{"num_attention_heads": 4, "positions": "rope", "rope_theta": 10000.0, "bias": "none", "init": "normal", "init_std_down": 0.00372, "weight_decay": 0.09, "lr_head": 0.00551, "max_grad_norm": 1.0, "schedule": "wsd", "decay_shape": "cos", "batch_tokens": 16384, "train_tokens": 114000000}
Each number is 128 + 24 x the weight over its row's rms, rounded and kept within 0 to 255. Layers, rows and columns count from 0. Numbers have three digits each. The size before them is the row's rms in percent of the matrix's.

# layer 3 MLP down (transposed), 1024x128, rms 0.067, rows 570-580, columns 0-127
170:147125112115128101131102134157177123129141129104133112147122106146122091103122148134123094148117138145114125133119145187161120141125136134140123069116147150115128125137094172111119160135136146095140093123126130130110140150079134117068128103099123167088108093176146106108155098148174061151155105103142066135094108119130135121145119162138125131135148147126163133088186142118132113133151
309:116114158106126144106140101120085122125142095166092131128142122131144123162102115117115072118120125125157140103145133093085126083145081127156072117133110171129102129120124135129145137130107141157110149106163149136089140164142130126142075155148101071149105138149139144095112141143128132092131087134151128158109130129102181108114145137101118176077114123140127112139158088069118134139129
119:097145113162088123065099168111148152136108125126119169073122116129108092113103141136138093096152142135095186130082136151116121130130136114094078105101122147088143114131148124147142155114135126117171124130132138146131129144167162124116158136116117058161126117129114105092138126132102085135117164165141130161099107112121179122114124109142127161098162150102110108146144119124126135106101
170:172154136133134127130133156118178146111099137066139124162129118123145099129162122146103137117170126137116074168098109140153099121137103135084159152159121112146090159159123110116167078078101106118145122128134151123105117112103164123115117095099125153153111135090125114129121157107144101095117136129142093074112093152168101146175151100096124120128146140162111124151109146131149132117126
068:120093124161137103115138108139111116137176148144114146099119158129139075133110130114125134119130096173142123109141144155132076170113145081113106079150127151112115172119127104136162085110110145136117100120104117147089119123082063119094110110117127152133096143109126152128155144146133126146176102099148128151149106150143140144106104105072098146094135110181151171135127115131158142119114
129:130156125119116143110109144156141104128169141145135140109104080133137106079098146098141111197171110139159140119131144143127125169106108129069111095131172136164130140100142097119103129118136081152104128078171139102095146135133100150129145171095159147146141166148115128175098156104127082103137113112118119101113117115158133144124143166118112118112152115117112116148125124124158154091105
086:138156072115129136081118098133176126132115127127140144087126104119118118140130150118177140120153121119110139130122121124066063143124136165145095147134125107095105123121123170105146111129161106131112133128171103149115160135140106147085094143118108118102083127169159123085129174130166076109138163124122102111106139144122150108135121146147081128092117148084138143126135180128119128120095
112:138146179128156100097149135130122122124149190141174120131115084145128100147103106120132156121126085164137133135143142152166087115160134120096112160097120089150096148157127115126114118129113154119105141088100155136130146104127120153134095117104176113171141102118168144133158117088140076150133145116126154109105165175148123157174106123098124136098112127153105114159157129113142116096104
141:112148149129155141185099140177144131111108099088163133138147123131141159143134107140153137086156122122124146137157128205099129075131118124128109115139085135127101102133105129105141143115130142128133129092141140099154099125091147133144125103131136100154140092107138077150175165082097138091120182125129118146094122118117122148144151112085102125147132091137138162129122122145130122163183
044:149193154110167102115170109132101151139171104141132180118129147149110183145170108132170120135131153151135150101103121108086092130102115103148109109124130108139119101156141124151109147167135115109151155162127126150122176121147096122120078132131159122102127146145130148158135134135114097120140152123117159204161121131143118142112109144141148106125082150104090136154106129089119146123118
117:122125146077180143127124148143148110112115162088115125113144107148111098120165151082115100176120127127129135125120107100183134145163164124144169112144137102102149136139095087142154142152156113113120147120132161172127119107160118085124122102133142153069109161140109135158127124110171092140121076120139153145131132142153130155095121122134166107113152151135168097145122130127162146116075
# layer 3 MLP up, 1024x128, rms 0.0738, rows 571-581, columns 0-127
204:149109147103114128137162171136117088099141099095203136108137117099144141099106173158124142185138128109106132113129133161100150108141131157114092147130087160157104079125134162164168169138119146132170144121166178149145114112128162136167149136132094109114093116122141123111125117102132143117145136104161118108156141120112131117128139115138121137146123106139169151138153062118103122147127
116:120109123120105112141139157125114125120155072158128127113118137117119130135142130158062117168145160147113099130166086188119132147137126123143150109150088110159111125092149153137164169113143147126108155110137110144123146137123148155128140119154064142118160090136126125110182143139128198132060133116109150139121139117136134123158165119102171103139126094130111119101160142140104147117152
185:128147140159104150120101108106147109135089115100150097128159116095194116145091139154132115121148154120133134139129109155146149088117104113089119173128086159172107115123171119152143136106096144164130128095184117126133139117101157129122169102172107106167104110102126161105119150159115162095089140123129086093138141118120130083130150112132169117134121103160099148116161129146115139134145
074:127117117113128112171149137158112121051107135164154146126124156162169128144121133150146125134128142118125121099152101133137140097129161147115125138122120115139102089123142120161125148139156150148157169158163109128129117122136161120170124097112082117114128130122126137089182144132066170115098116140178135153152090109133140131151139061075095116167134095148125116114140134136117087135149
124:097133147137144135141133129134117132113136127154135132168127158186198149156089114126107141142150124150107126130118110103159138140149132117121147124118101121127137148121138099120096144171119115130110148117133154156138106185080139140157141115141116096095105119107126104098122116149122169119086140133169100182177132102145094087119150101126123118166085091152131145109145093148152098064131
100:121111119128139142155123150172107137085126119126148109113122156135125110115129081149167163146127135152132110090174107156097154134153107121100161124148095141138134129118135125155133173081100122118132137128146152091118114130137129181141110089142135137134151072120138120148161126165127147090080144088169139153184140100123105094098126098152144100136153121160121130093178125149093148115159
118:145092101085130103158093124118128149128115135140109129122131175138160147132146132117090096111118201120130158144138101136076140132129145159143139132166148137100179111116124113099138131096110128134109136153150123128149112185136118135130132143134095137089152128139116104147125133124097150107069146130113111169149064143132132086082135096156130121121133154116120117130137128117075180131177
123:147114124144120143199161112136104140128136126132127130104171147132147145176121136128108129113105134150123110118135096117104142131186133180116148143133129073153188125099136094134150127162102107160131142120117085151095089133132137122141152092181074109152158124149103152131131102128132180134109117148133105116159127140138133139154142092119130143107110072133129151140155130141116144131188
063:152104139139104109179111127142148112096122087125132123101166132136157121153123115159098081102112123123135131084173114145094167096133126121156133147161105110147107120148150110167144196119102154101122172098140150113125110120131155135195154111181080124159132114134101145104158093154107166144119138131155131134141112140127089129115140119126126083143133098166135128135135109145097134138153
123:177156089151109119145097137167167104145104134146140147123136137127157141133109108158136143088100134140125132144095131161086130109160136123095129163123097137178107134179148151101128111096129142142136148096143098130112140107064138119126139146134113108186104122098143137108125133136104156134087153146117115110147139098140157120180144098084147129162113111124105192092130120096104146146120
167:100106100123093144175152066108110156110127149119140116146130185120162146164100082115162151096104136131125112111125119153131157157120137132141119149163136141141166119160137091117090132140140122115114141147116137124101088144133122137138157125146110139119180138161114106148183094101092124163094120108155109121146087110161114137163125106144184129141123151155123143130116156116118123098185